python train.py --n_layer=12 --d_model=160 --n_head=5 --n_kv_head=5 --head_dim=32 --d_mlp=640 --vocab_size=4096 --activation="tanh_gelu" --norm="layernorm" --norm_place="pre" --norm_eps=1e-06 --positions="rope" --rope_base=10000.0 --rope_fraction=1.0 --qk_norm=false --attn_scale=0.177 --bias="all" --tie_embeddings=true --parallel_block=false --extras=["capped logits"] --init="uniform" --init_std_qkv=0.0534 --init_std_o=0.0 --init_std_up=0.0534 --init_std_down=0.0 --optimizer="adamw" --lr=0.00127 --beta1=0.9 --beta2=0.98 --weight_decay=0.043 --lr_head=0.00511 --grad_clip=2.0 --warmup_steps=403 --schedule="wsd" --decay_fraction=0.879 --decay_shape="linear" --final_lr_fraction=0.0 --batch_tokens=8192 --seq_len=768 --doc_mask=true --train_tokens=115100000 --steps=14051 --dataset="wikipedia_en"
Each number is 128 + 24 x the weight over its row's rms, rounded and kept within 0 to 255. Layers, rows and columns count from 0. Numbers have three digits each. The size before them is the row's rms in percent of the matrix's.

# up: layer 6 MLP up, 640x160, rms 0.108, rows 0-81, columns 80-159
# down: layer 6 MLP down (transposed), 640x160, rms 0.0938, rows 0-80, columns 80-159
up0 091:146176116115152115154118106142096121101154154103101114147118142147156119157131160152135138165170146091126089163104134156156122144146159116152147121107102112130126112084103151179129174111110119124154115120131092067116161123116162120134125110
down0 089:127126136102172115154156150116084147127099175098154151148104121097151148111139111129138087105146096088093143154102104090138115161109121137123120152129151142114145134159133075080085122139116150110141158149123164148084133101148119110124181139
up1 112:117129099130157135117117170080103139134144112157120126112142140143089103110103123095128102136171119173131131124107102158139151064118161105155139157131157130158146102117150155121071153102098090171154147154104131123183147159139122109091117104
down1 117:147107111123148140153130139115107150110131138103078133135147126141159104139142137143151122144160164133132144171123144141165096094120121128097127054156134132132143160144136133140108135139130156126144150096108067125057111151134145102147084068
up2 091:147110078143117099117100104118132119119138065160102168113120142151174124162102178147119111167125117104185123152116123161166136144159145110117130115125108127087099064131097153173098113091137151178104152139123079121108115119112128133128119105
down2 082:098155131123133163109103174131106142105139153117126145116079161095099092119142112148134136127151089150130152125094104114110101111128125145175184176162128158105127139139132115134114186170136140147118126142078177147118115114159135077124162104
up3 097:116167157146103140169111131134131133125126100158140111121106119166104128130132112115125146144142156157131133127153150137138190131131147132123082117131129138136134126147121152144146147156117105085151116129114153111130113107164116147094164189
down3 093:131082145120120117124142090155151127043087114121146114097138173122119106109140139129104131119137129105136166142088120131130094149086116132130145136185096109155153155114131142133130143130111074168139105151084132121125120142148110153144150145
up4 084:118148117120106135153079104090115137138118092189133148080096137144113127152162163166149137142116173119147121140117153153090125161137156127148142132133124087164100134152112170171101124155135110095102125139153098119108140168150100143104101135
down4 085:138114144133117109144149146105159070128153160109151178113089164113112117168134108152126102158097099081171163128100099123126084131100119138147126140091104138127164144184157176141106144132129137200141138148131124131095143120134096158103166116
up5 105:122140134071130122116095116083117134156141115109178124110110103121128086130119130142170138118152179112119130110177138090113146105195134108133114144110126135116148123177125112142106156110112164093139116133101103075150120127160214135160123185
down5 109:101099161169149106164108122156140135138172110096141154144086154131120132122140146126138097101110123113174120138117123107130146122136146114145137100083126114173126111123172114101111118146173109132138147097158152139091119162126125082088117082
up6 092:114153099079097144095150168102142116186146147147142138122118122121142107126109120129139134167165118112129128121139156145129133139098156144156141139153116162107160152152150140177149146113141169137175127089063130104111107117148085131104163096
down6 095:174117133110116135079126187104134148103166095095154153138136137118138171086108088092160150079105116128105192154113144124143140132137149132115147102145143167119128129114102142100151133113134106110088159175154133140123130138151142143110136096
up7 102:117171125111127157111078086098104130160147115112117108111135089168119135123104113142144094175093159122151130129161113161149169127126124136169142109132146128119111076104160115139141102096118156147137123114144159089096122155171164138120099150
down7 092:153140177074156124153138114128134108154116114145107124100146148075134141116153117122104134135127158119099122131124129156117123151133167134080112150137154089152152126080126111125166136118143144119112142131123121114079134113098099165152116169
up8 105:138140126103124125104100098154105152169114142146155142129086093212145116100099084119149116131125137157137093127154097090117127155127101107123107126113122126131122093149139125147114157116118145109174102158098130151157128145099174105127146127
down8 107:116127118092123130157105144118137168133154177161148078126145085120149154109130078123131127076131102087136124130128084128159148192125113134112150091119112151142088096135157152137136076127139152119154140144096106133103142112146142128129122132
up9 099:133183169142096196153111184134148130113138100126134109136093113113099076138093143128140162083140135122146119137132099078107152144123180145158132123099094146113118145183147118160135147150081116146126124173116065119100115109147096119125131155
down9 101:146130084202143110126090123146135150156097126088134139163133117146142133134097124120140153157153097118110119111104130169116119106166155139170121134158144155117119076139131081081126150103123147143126088117136139134133155125129102106124123127
up10 094:111133102121141107138075147132142165097150142142084090109111137151141096131141093137169160102137135143105113180117125104170126134187143144136143087131143151125124138131079099112119124161123143131178124112102098143124087092113113150116184161
down10 097:156139121130119093162134087150123110129147118134133075148145154142100134147143114151098106153119144133143140095161146131120126116073083097160127074132143140129127157130135120091161154138124079104118150095132157121087102114147121139160153142
up11 098:104190100112157158124147138108152116110122125151137147100119095167089122124126099120121160135152128157153118115096089138134121118153117099097158079099150104139100117193099110124118153166098141137130140130095147141133124154177101117116143131
down11 106:122169103107092131075101093126134098127142098135188165088148147119157116115126121148135167187151092121143141093094148158127125119128118102115132144139140086114162122109146090135124161133168127110127126113143133108159155085102115158159164115
up12 096:101149121132171150102143109116121143146101137096104074126120119146201112132083152161126121108150117170112061124124118133190112127124112147156137164132134156121146146159123114153142129102161147114117157141088141139182111145154130144132106132
down12 093:125128113117121123120144125158080119169113128176141138103082157165117151110132102112120117110117122105128133121175150158117131140155127185116096113103161119105134142111170153150112101153132166133105142143149123070117149104118088104158179148
up13 098:143106129174112113120138134073136139161116135151124153137118124096108125083126145124114177170166159124143101116098102151129127081088177163135077160145118126122129114107131160124105136116132140146166081096122117122176154128160130132124104114
down13 094:139103125163123107076112117106169145185167171108168086137148125096124071115145121135138078091167122116162160109121067096131129132161103090124104143096133148103115147145113120140116124155102117099140139146083090177126128111164155112148115105
up14 108:116131152127113129106148144094185127172132095125102114122126131122120105106142124145103148120121138127120069114136154101131195088150182129145136145156136156082123116173122151167108137128164167150142148147070138120129121147131119127124131120
down14 104:088124106158110075119150143150115138111134101114117151145112126105136108111079117133126106160142089148109129138116106125118129148137199146089101111097105138127129151162145125146167164075150140123094138137101136132171160166129086095110162139
up15 095:129104150167115154130085106082102153122099141119171141100158130126127105130129135121184096129118152165143167152139151137120113127116134136166073097138068109135134098153094153108135091159118125116149121139145118098134137117136096120114122125
down15 095:139123142097129134131110127145182105110157157104123131090137163111120066121105160144089167123128115145090137109123096122136101166152081152129128138127140145144117148096086114118122136158114106131152164135104136155093159127119130123108108165
up16 094:139136118112147119142138157142121130099085156143110135117139116110095112157143130153115110139135174171094108110123053149123157097124173150168124138155103179096145128119116152086148179134115143152180128126145112087121105140094147132130153164
down16 097:104105127113104091117171147124145127152115106141124130098123144073126077134112132157134108133132093154056108113140125126125142152145114178139156120123145128153141150123140135152118136124101167142122134134155101126122126162138091106100161138
up17 099:076094084115123150130130142151098144120158108134129132143154138153105121159153100125118143102111121148107081102141123182173143113150178139109120092157075138160092130129116126120122168136053152177193120130082112144130147159145120097121139099
down17 147:078118064109185160085089117140126114121149113119143090123146138115135084121121121134114129124155125177118140147094151164152144091146108113156153083168078153101149088116151151108092145146106144175172116166121122150131119161115146129112138158
up18 104:099121144124134125107130141065141152134095125134126101131096103134147137092129116158129141122179149132160117128184095117174138137164128126103139096134131126093095123132078151130149144072139123123143160152114106138136158133129123164157151110
down18 105:124116129113120124127102177106092115174137163119114126145137099104111177109159154145132143154136105116153110164088103110153095154090119096129054138171115135104150129152169086102098121172130154116094135135114158163168146127124145111151161139
up19 106:135104131110170113106132132092112153143104145122113128133149126121169109108100144125138102111143110187150132182083100094108116124132134052159137132136114153125095095109100100130126126136105100105114147148122096119125077152169128116104156131
down19 103:118125147139145101126158129117064104108147105139135121115117136165143133148136167112098133115071122147087161109164135143092141112087154125124116134142124114070109145100109151174110137173129109154134144089105120123147136142127141139154104110
up20 097:116160140148160145142122119162115122140156080133096078133129109131122151101119103111104124170155072122134097133118147167131132126128122134127066138168139093154116096097144142121095159104157137173135142137140169127091088125159112129087104127
down20 095:147101129137105127118140132133132121114129138097140132148127106097092100159131167176127142150122091118091151107109144124118168150120139141126132129136095071168150111118121109165167102126113105123100137124095118129101138147125115180129075129
up21 111:100126168145151167123140137135111156127084130114123139105083158136141110147083150118129136131154169126169138171107097136130103112145119123161138129126131123122122106149068163101132120152091106121109125143166115070104109145149116103120099116
down21 108:101068166148137166142164115133106090089151121153139160141138108095083107148120132152123105157141137140152139118113132112119113112130109154145142181063189136114110131104135108120135137141134150113155143082158151132085115066119072118166092144
up22 092:105145087169151128126157127152149131105159105139166112110142112122132089116150122109122129131130129141148176156113146144134082107182126116158101133112079122138123134132155173142126154122088098149093158124093078107123075133101119122138133133
down22 093:134116125135147095143099122105104111125129151117126102085167146141142100130118127095140110134138130142112109079149110087112156163109100149116105120156127114132126138101103108142119087068133129114134116138165109116129163172104137156111104113
up23 104:107147101110155147132109105134138132138152133109115156128106088114179137106093084113122103094112165155129124132179100126146152141138120065135080097154104151153126107117099148107126129130136160136113128124106120118115161135127136158120111158
down23 091:161135148154118138114065111118136119133087111117109100084129169116115136114101143153131148122144113128126099133129104131112122160106152154119126148110136138082129123152119103151081123138106130106162142135128173128124138124160131104126142162
up24 094:088128088089155141099139147158139121140108139131130126145150176185155115156099120154139089135095126129147074149141145098092130125146112131151130094136104154113114121162092119175131127107136177105122113139131151121161121168146139109120105140
down24 085:086148133158108126122155090115112108140126146137119156108150090106094092131124186170123121138099165159127158145133134103100129153145112089113125167149117168123155104118135137131180105141155111085100117094125137174190137134142158149148111114
up25 090:124109152113157188098073137106099097157132129103130085143151128143185123113121090116098135098146121144147080124176103152155125146087096148126138137143139162113122154091061126105091128108121165127165145133106128169139180149137097129177139153
down25 091:152095156146087105140132125134133158126161110130152141093104121109119150103147128142144078145084122145146184120096122137114131138172120128130180159126091111153185102123179133108138147142123097145113129174076155095140063142143136087117138119
up26 093:122131153135112151137120159150185174117164121123120112142149059114146103093173114129128136128131115144139129122105118099122126141150164084125135171107081158141071162200121122121142139139130128119141113127083149105111067110155141113129155142
down26 093:117102106127169127174150141155121145149145103125125099150186157126097113167140167088107146124140129113135115076109173154100084139102124089080119070139118110124116122134126116135127144099130134120161139131133080146100117152134131114123073148
up27 114:127123124161118106105124100107175155123123132127112143144127139115164096129140135126136142110132117144165134153107160118140143094099158089144157113140125092145131163163160131135124123159102128080137127130163136075139063161135121167101103147
down27 123:158108133132123138150133119091138122159191099108134159125164157139147105121081107072119118101189144168147156125076113177171118125100113133120124119119129139149149107118115128100140091126104150150125153097130100117115151104110121127143111100
up28 094:155126100097107147152062160117157113144126161126114168115107128110110117122146130127133154147129172112135135171110099130120108148176129111189124076107144153088144142129113122147101168150153115093148119129122126135131131159134138091134184165
down28 097:121137136147169089157157112158123135117142138124091126121163114117128060103074122164132108106143110153132130131115115164109103080130114147116157127127115164127133121120111173113152068115113120188137129141099136120113159106165129125087171114
up29 099:133111137094163145099087156144139119108143135145115096108094127163115134162108149103093080131115137140116117108133128129126134135133153124085121142163118127135140115173133109098154144109151089152157092134116161153123112144126134083122097120
down29 093:140145146120116109149121091122107134120149131134140096143120128164174101138152103139098132113107132130122125137107123120104159157149110130100137111099123109114131083150138120139162119124141106123159093132115115121110092110140147150129167088
up30 095:103142115096126136101120143126107104120109137102120138120128068171141127135129151141156105162128159164165123098140093130149173122122083149105105141151128192102150119126135111153111138177132126126114147146161079125160131127130107126174124120
down30 093:137141129120163133143058100138195082148151131136063124117090144098126187130102131125101134141133123130115127124163123134129113163108128135112097140168151112159108116131126135115081129109115149098134121135135111117123139094137112132125168164
up31 106:090112111146130140106135133144136189131133107104128063130141096178116132111098117165111108098164167144139083131154161137158134123142124128113099138118157114163139106124117158111162118132088176167107160099124149136135111161136119187120126155
down31 102:124161119134105116099115161082128163070088138086146138142147092153131184130120131133111095109075132145138161125102106107115112130163096098151137168073160152104128155180128127084145154127114148146119151151112119144150135178115112093144136115
up32 090:120117144113120138149148124147139149152136140121101084100130117165111106175088185144088171156179171149122134117138138171152123137106091149102087141183145106145130131084120123149122141120115102169106144120123122098126142135117095121144129105
down32 092:118096144157192137113112155132103112109107139147103124109108129114132096132158111125104097082111120140152140154131088107125114154102113147133164142086090202093160166134119109077132125140129128118142185099139122153151130104119143092115115127
up33 093:116147109100138171120084125138126207114196144116125099125121110129133110131147136146104149110190111127131146131131094104154128116122144095113140128112133136112094118137137146112109103118095138157165142173110126142134069137166179095082156132
down33 093:143123152133107112117158088124140119130106108125126114120091108141145069140139134137128080137125127143130125147125118115119120161137125133150149148127133149133136122101141062137141150141127121142150111073119140145131179166103156161151128108
up34 099:132088178126119118124137128136120125129098097103109107136131110158118121115103074135108100138126220167107132118138093124135133138132092119167107148128138126126148095098117124143119185106136151119144097111126152142183124144173124099182139153
down34 103:094103134118134129102066115148137122130098143130165129135092152095125117185110099103111120169117108108132118165148169160087132135119125153142084137106119129124151124150112112184120121100112105141170149134147139100136155120152154117158165148
up35 096:161126118127141150103132153118123113138099118152121129169119116115180108099110112109160110099127100141201123184090110095104120111143129084153137119127137130074123129146086104142102109150076102157130158118162110146145115131103164138151137107
down35 092:124124123123154142125150154112117164126121178111137086161112094148115157151073119156080105171085106164130127103165133134147157171099131132103172134167135113146138168107106125150114142121181161135135119145098178101135103128153111103129106133
up36 111:080152105122178114116128160123125124146138075141120115137087119134140129130111131132130111102176138164141113135147151128122123123169157103169109154147112144092101102106109125104105136097130130133202149108059131127123158156128082144101111159
down36 098:141127120177143157127126146100126090138141106128089163151163103123146148131146109147169132124128115134129127102110110112140086121119136126150105108124149119106132070128166128135106157156155145093113137160123151102143100171117152132121168128
up37 088:165160145120145097126103142109125123096168129126109176133147144176129112127118144099155116132113152136113157166116129141129122090169137110184129123134144163038162098089113133138100115113073131125190115093135100110126105118092101139140149124
down37 094:122136123163096137139146122131154164124061157133143131166094099127148154132124115117081122162092057162102113114102100110107135163116112128119134134128164121122111117175101117121127132157166119158108122134098167134124128117156140158115120156
up38 103:101152096041134160125131129104127119153109100114142111093141085112149139137109072149141112114172161106154134133159123125102134142141142102112092103122112166147137141187110107125131146134123127117113133136095071135165066146186178132129159124
down38 102:149109144154134159142147134132138110127158112129142136102141144101159104153131166126111097133134106140113145120114142133129127087124163089143116109131127148087162132159121112077135124109166099128092116110105124122156123120131113068126126141
up39 100:115093118119136115090144099118085122159119127148069098083143120146140111127087119117129144142153140161149129170111123098162121131134108115120131138152128123136092124097116146151121107094120092141154170079163110084123160155183129146151134124
down39 117:095134161083128122121122077136154115116107180159129119193147123123129100122133118137117126152097145126127154126111138158126154149154118135148126118168112095120147123086151141088099108183121161127097125115126133141107080110121154134149156137
up40 099:107104127091138155112113117129149135174102128120109108083097128080111147121091165128143132093128138105112147116139128138125188111112099099137107119132131116118135111177076151183110130138122112129110118115152112127100139145159154122151136127
down40 089:149095149143135135125096133166142136165109136084117135110152124143110093122101114149164138131131088118145135135154121090099092100094120098154136139147108096118150133105182122119106114142081092121120114176145140139157110135182131150129119070
up41 114:170182114093149124139077123135142178143169137145153134114129130141153074087126128134126104127116100167159130117109120126145138061116150109161122157110064094131137131138127150139130136122139140117148118195101146112134128144135162147154144146
down41 115:136104124128110127122157134116188145137124090125123117110152102116161127124109130120117103185156151153145099085146136154097109111137151096113076116119148137127146117107140119165044137167139133134127052187144133104126126148158141154131122142
up42 094:145114093148163155157103126136143109143180083124162104093113109151126123093117144122144136189159127108153151123121139153126113150135119156128083122160140124110112103071123122174110137074140100118145112153146132119090101133135093127145121097
down42 092:123140134118141120147119156133092093120158116157142133103104121119073099176137097103112133118153140114115139168116161144173133159139117176163149135106061105131128124105137125133162144142142111101101165113126122099114147148123151099137127160
up43 100:114123107138126129090154140097109128184079147134143170102114123140131138120174100130162096176110128159162090125120128123138104113135146137161092132130153114077155122162128155128110161131078113124104124168142098120161122154142122147102102160
down43 101:113133115098160113137086130145136128072150056100148114168138156154136120143123117136122132106142184165099154144146132174120120091091125102135155119144163141141140139111148113141092089104167129143172151134110108140149139116137168103146132136
up44 100:125175162151117125131148122114132113126090150123156146096093139134123108139133116111144115151117136129096144157096134121112125120182134081140114115158114104140139103103120133173145157150134114103085104134111129098161079112118136141141171149
down44 104:138149108158116122126138157109121121121148046181141146104103175169152125105122125126124151141152142137138136150120131126123057130097092155111143124097137163117154152120126128112108157113111068126112099101104125137101126120115095114175098195
up45 105:144112120140129119130163153148146116158188127151117112110125154169129081141119148079123073120146121145113160116132095161169125127136123140163097114147099145107166132111111152084142123111112141188148140149133141138149145099101073130145112161
down45 105:134112135126140173124118115149168113172137119137166113133131093082140102130129164125155137163151125125102143137121116089112100097153160149130097159092173141154111148138116132166144094101110121110120100112085128125147122143131104153111158133
up46 103:130122141127157144144160168126170142144186104100115100115094128139146119107102134129156102104133183135146118134183128114138118151144132151150106144120073131135122136132121163103109129142073154131117129133089109099132135139095088126109093114
down46 093:127129123132117116146116102115097103134155129160129117184125154157140145088168134080158101153132109115162112117162121135143104167098132132139126153114130149128151124111121104079117121143155182086122144125114105125123101087088104116074147101
up47 095:142109127147123119140113165118163169100137112168121097099154139142114131138114143140086128141119123159143116134138093111124127139146156112119103133107104130101102132132143152146125131118091148184097136123177125091157113116109168102179169109
down47 091:088121138132123126156149127138115104158140113134140095135093165159127107122115127164144130142092122150098101120139149137115094139129138149127125115131167096150136137088151093137167129098126132125112146114109166114137147133120168091156118071
up48 100:150115128127164156096133164079117162158103135105090158154092131134176128104133083071157086095140095113122095153127121100112143097129141135135136127113129173126130113167128102089073164140088145143125138176134101138179126152156123090111109135
down48 094:127126136146126102170144141125122143120128131141140101110111175135140216162098122108084111122121167142096163121155143153165142126148134097097123111081145138154105141135111150147185105088162123131100121107133084092129142130123108140146157170
up49 104:117143132107140123123114143070156127140122153104141151113114132101162125088126138081145170141109187146128149194142131078144173080187132118152086103126119158146123100147095135123103144138106124145146108130165131095127094144120144138127136135
down49 097:136155155109175067131094146092157144150133139119142117123160117109126207134149134145143128156108129100158146154122096146137083138167122121107134107151179135167116102132117132145104102140088125136138170133161156111112140128094126128159112150
up50 125:124149125123124132140083168101151109124126150140148144115130105132132092131144122109149114134109175180139121117117115108119128126125145152109105122142093120092150110132080116125141138115081107161101122144158067105142136127103128176176164111
down50 122:079133114097137168129123142105125101141090163130184135150117133128150123141129072133122123154162137105153143157162140117111111123137087114103110107130133112124135111118121124100145162120076115146130100131157065203157144160104127145157107121
up51 104:158085106172139136141123109111149109147143133116106131134122127151135099080110115134142127113122137123110146116112161103109129058096110101136132127154108144192094111144150130096136148158108127136114097141166138092115149121148122142117122094
down51 102:129118133143112141135134137078106116165140114137138160165061118141160172106169136155135074130113111159141139121166177128129119092126114113111110127145105158063127164139106114105167144161134138142127117123140114124120112139155124122127090144
up52 109:115095118144161157146130160096117105119120113110094126140105118156149112114112123128176136081121219121129128106147151107137135136156115146158119093131149148110107106166110104116096128154079163113111167131135083111116118113142112118153111167
down52 106:116183150138100136167119122156130151105165098037131148161094125120125113155128104146145096163141124125120134070098147119173114133131110156136140140111131149147135139102143123114157136112141105117126146130120140158076095127147118128145066124
up53 084:134113091121115120121102121140133113139143131142126122105168123131099124159102154143106145139107121147153131090120135155147126095130111128096102101134143139131128138111074127151125111146139152115110129124144151112125097144161167205119102156
down53 082:123102117129145141115159171120169152149136114175101100100079151126076160162187129109102128120142177129077147194130151165135105127121130142137142112117088108156114138097174119186145140117119129158134163093152089143128124115122138152116150132
up54 098:127102094153141127129116087127109138131173066154149142134165138124120124138131134160111108201130138126152137117113167153119110149142143132133097126129111095127121159090125147088150098132129154192130152123149123128081123133109102146111077105
down54 093:124135165124143133095120187145201124122104141112086105116078129151134125126130103110131142059150158121116100123147138101137109125134118101096162123140129148140139121188107134167137156163141113078113086117106108156142121099130159122131180152
up55 102:144125112102148188162110094114094106170139121091116136176100094112157122160130096120110152153139123149146148192104123112126143129141129117111088102140105139180118133123099126145109144092062158118087122166124072139108110112112123107126118135
down55 096:132131154064137147145115109123128111123097145154125152098115158123073074117185106133135112156075122164169162095174145128109115132096143181121140144180133100161114121137101123123145108119116136128119133089103154099135163119158111089133156143
up56 093:127096150097166131083106164102125158105098114136076120123096097137188117121112101132119076105144132151136132147118099094173123116120088138143143132159111144068141141144087134085138118122134161125121148166150154128146116122129106128121112136
down56 088:148157109131149122115122145166099104156144074120185128126117154099066191144128132154130144169119167105111132113134174182122091119088149120114087136113123072142131142098177116154127120121150095134113132105097107157112124146098141129125108139
up57 101:128126127118133143108159140101147134157142115162110135118150092125117128122128158125136132142149134125102162111147096120124126075123104143116141095145143175113152109156107146115069125137111157157157089153100149124130084167179152140158131162
down57 100:121094115120156124089144147136123155102153104149114102139115116138132112159117128120130151120103142117096146138145168106141141123128137161135162108095134156127187137148151098151125101114114139104102171117150152163117135139134129162120092149
up58 106:145098108125118105075114153123171147133147110142169136117124153137130107090088129113131078142121116142138145108105076134124110086132165099129119133146114153135108141108157162127141112131086123153117117134121109139195063140160151177162130128
down58 122:077099094105160129143121179142111139125115165096119107134135170117098042092147118116167090130124129144148112125109158140127149127093073147128133115136158168137127144160109114133153141110150157094144149106127109127126091139129169140114172153
up59 110:142157114142154121154132147084127087164158120168131087093116147104159103112119066087119174089175133114150093190167159117175127156122104144153121117138155113120127131146140165132142120089101152141085127194118115075136145118130181146135099114
down59 110:167144154152132123157130142162117151166143148129116114106156116085113143118100096116106118138138108145134128131120166124172153133110079146098098139134121139156081151095117142143116086083114166102109143164140122131132111111171114157116131161
up60 109:161148124124130177155090133114179158211134083116085132113128116123149131110120112125165104117119145083134163161148168150123137116117168132154077139108145086089090100137121125139129124110112120129155104128147130072140092102130143150093103102
down60 103:119080152131101170121136100125145165111118106119117165124137104125149168160151140157133165145138165112086144158108181116162121164093115131110158130096104136108152119144117118132137097108157129095129111125129138127127181092087141118108087146
up61 107:132114129120128129130115163114123135151181064143142105099090161123153135104096103109116111146133106146145129149142135132136112106141140069122132116138139121160134138135143174131087182140100137129073102112078107110145095120131154134166138189
down61 102:091134132154114146152129092116129141155115130133164138112114126115081142132120098163107124118153107173155104152113131130120138102085091138147135165146155141055133117112089119081100142122111132096107131110109167137137124112150132152133121125
up62 095:073139111120128163139120132135081151149134108115155123146132068150163133084132143130111125160146115154197171141141081122139160123143111138122167135145113136143167093127113133143096157116088129110147134098127128109125141123108115139137135105
down62 089:144129112113145111178135103097110162072106099103181155121156081112118183125132125138110125141113116120140163101145165115146109151103141154162094165102137075140123121124144099089149093146161169145121159150125092140103117094126122146113147182
up63 094:146131128129117115114111167117131104107144138167143148129125087129088140129166112090121166142157147117122100122135126159113122100107167129091109121124084109114111122136156197161113148091103149149129100173116078113159148135137108117122145101
down63 092:129133129131111123142141148153128150135096128085160137108139159116141130125080136146093104118117127135082141130138154118122122133083147102146125128145140158141185146106116108116156117164149163080125154141187191122100163068110138162118135090
up64 096:078201109097125170094139128088120148097123098162108110171114079127133125108113104119149148137114144110176124155129087117129153106126118135152133121108145124160139124154149145136137123126103177109113138163147136176140066101165115097141160126
down64 099:113090139123104164082132116110114121120174164124126176118161110094112069120106132155139129083123143130140142120141107105125139177117128127120165111108112123145161119112116113094186142147102144118088167136123116171138130087155089139097101104
up65 092:116138111092164107159099111151129142123154113135155119153134131130132119156096159113106108081098106112124129119115127145180134094127165144094159152153114113169139103108138138112078125103134172143102119112151143109142111141143106112096087143
down65 091:151166124124102160110141149134112176141084139147100158103118098151104155105168111105147142147136150127122125147134125146093143133117106072142154114146142152138119123101117068114161120140119106173141117122184114084087117117138156122146119144
up66 086:095095141148116104161114152144103132161138131126108090127094090132125150150164124099100130109116155133126128151167105099118140152124125109118094069129109128172133137176127184152158177131097129122133123144113119115123105141128170139092120114
down66 082:145106125141109159110131116135166124123108140112129118095139166106137127082070125152156140111175129132152160115124116091101066069136084174096175140160140134146085124131116115118099110122128127129125128133115115106164168121096123139135166091
up67 096:097107127138168115099114156108099105159137132129136175100131132125133120144121116138105141114135147129162117174138162099172124147140070070111136094138125109163083147140054114150090123112087102098128127140142107156141148108182101156156182171
down67 102:151098192143149129141135170113142140120137143091122111151129126130122141119117118102050124111113112136138158134165149096129161146150124147126130097128140092124098192133108142188090102138115135088100135152124154138102110080143091109109112155
up68 112:157153097134138136114102150089136130131158143128151098128144182168156111101136085085105139139144133145145125174113113112128130069143138118139105083114127147118117113125172172112153146104107132140112098171131105131167118204112169114100124126
down68 109:115152116183143071167116161152104123107137112127127138086134134150147148114104133111104125148095166146122142178103106170186118125149153106120133143166101150135124165134122137141111144067165135176090163071132110085116104121172150101130114114
up69 099:128101103117180143098116135152120103111130085141125140122150154141106109113132109089130107158123137148101161143135144149128129102135184116149075126133088168126088104137089128101068111150078091152166139160114117169158117133103126146109211151
down69 096:148148089136127154148119119121100157132122150130149105114100050113115176146131145192150117129148116104152134135121141114162176141136117119121124103123152162113164119104124154176162083143121149162137112127140127104125163105100165162150090092
up70 097:125114097107183150099150131112121112156105143130124097096146096122126104101110104119146116113132144157131127116123165148098143127123111093127121091137126123154094099133150104121162100137109208144147167123165143084116122139158150125121137183
down70 099:147211116162089130162126132134104124078126131105143141086115115150158151091150131138137130112122153144150150113128108072127072142115110141092144157130158151131151090129129163113112126141116127155130121131128117172091083129130119151114159128
up71 096:137144124149119147095124135116152140173101144165124114087150134110129101076146128114126130139136083108131111158141112141141143122113144134141180107105110129099112129149147113164156111117130110159156159119117094074122123134118093162145181144
down71 101:129088154115117082103127146128124106075165113079105134159089113130078145127119145148127136121103132104120142106167143116115150154108131129114088102154164134089136109113140137081165081141126167157094077139136119133139153112104159149069112156
up72 090:118128136142134157118121110132170154155161117119113161126146118131139116137117156152093116143123130167124110086101132162124122136140153111138084125147112140115169171160120151177143171149105158143130077133115142122126110112149102133104100111
down72 090:093103174109126115151176119096086127104144165112121092174118122136124151191092111095141131121151119115131146144130121095133101162104102123092170141124075165120093100150157105135132101120123125106153150151102122124132104184131131171153130122
up73 099:125158137147118149096115152151111142120148119150110115127154113171149137114099192139166106109158127168142111097119137151149138104144153105178132115153123124106095075125154185117165129161086131127148126158137122106155117149113101146104089150
down73 097:152116113148118109123133098135109168143148083157128160086089139106117136129162126123118181158165168152150141154144175101125192111131127097124107124078160138118152142135134134101114115138126148104116124145091139125113133142128151116123163108
up74 100:126101119163130145134129131100097131127113088121122131098153098118157129148063142137119072126124130101170145121147099167135146150136153159148142104142136105138121097139100142128133114150083127126109113122127077106109146168146157138153099080
down74 095:113146123151117142091148131095120162140085125129145126141107085104102143114095094124123135169117174163108134168133144116142108131186165086118151145128127124163117111135161142080106111092053148140110106102127113158125120126146152115138157114
up75 076:097082118110108104126129116138122138139113110139117118075124143140148142131103158145108147124166128135151132143102140148144151116147129099140123114158072133157104094155123145112093204091136179163136094135136166105149152151124139118157109119
down75 113:084107135118155136130109125148113142139122101120122101106084140146164050134116128148116145128128122126136111157132140156132144121175146108145108144155078119142142115143085141164120176088126149145145112143120141090139137134137119177149105139
up76 102:117083087165138122114122149111159103147113119144115142110134151118143116159180109085127123136080159187143126159145143108102125135141140129131098132163063155122141146121103145123127135140122119165160085149127117087119153114135105109133155164
down76 094:140144153160134042173146145131125139122115125128158133107103131112126104135169139129121088143155170122083158107127104098141127150110152124152140155086155089123140113114141119144149101116143141183117115145113101101163155107119090081094174117
up77 097:128137093128132117150086073137121154088113118132119144123109107112128137113124159074124109151148160121138132120103114184095176109145187120119124152113113147083096105142153125099117112135123129155122136125143124108135106131107132178099147173
down77 089:133147166144122092129141104110147114118155151144137157110105140178128077139136108141086157135112105121106141092129160137137109147143139142127152136128155104156087131160137140107108178136124136139094145113126120159140137130129096097152129097
up78 094:115154116128196144123146126107101140096120128122125109142129128143146135111105154136121112153148148159108149127097174143114145056134078109133076121165128159118113070109135117114102174167148165129135140124135152125134088158127144137137130136
down78 094:165140138153048110151116093118103116147133113147137158126108126124145212119098099123126117115103126075170124124134114116124165164120158165128140153104116139147145175153126122144156118091117119141109134134103066135113162077162083125145137115
up79 102:141159129091129109093099139118177164110141139146107069151123082112155101148120130110130112117142133084152132154120109109117152130144167128121146156154067114107106101145139117172130149140158169077140109126125125127114126144136165128093162128
down79 103:145136103185144131112096110146163101121169074102133135079129138111102075120129135114133132137131148140147124122129099153112142080141139154180146102093113148120107113142130072110091136110182146136141155177094106150168157110136116159105160133
up80 097:116146119141148148087144142087104110127142082137143080106159107153083094144130135146117127163199099155120100104127153181112106116122150146145096134135124120096109104148142118140117163125135095117150139163081168119131083120130160183118130113
down80 095:102112128139127140091135141129144100102143140084141101084079187132140111100136099099117126119125181149155117175102153157123072074100118118128131170141139142121124137146124128131123111122126147069107146130108172168102138107140136130098154132
up81 108:152175125104105131127145159132114179140128130170094118119101149158151108127110153124125157111162184138115129160113119109132136084119171074150061126115133169118127148142122138138107136112127157114078158142138119115112117183105146165112151164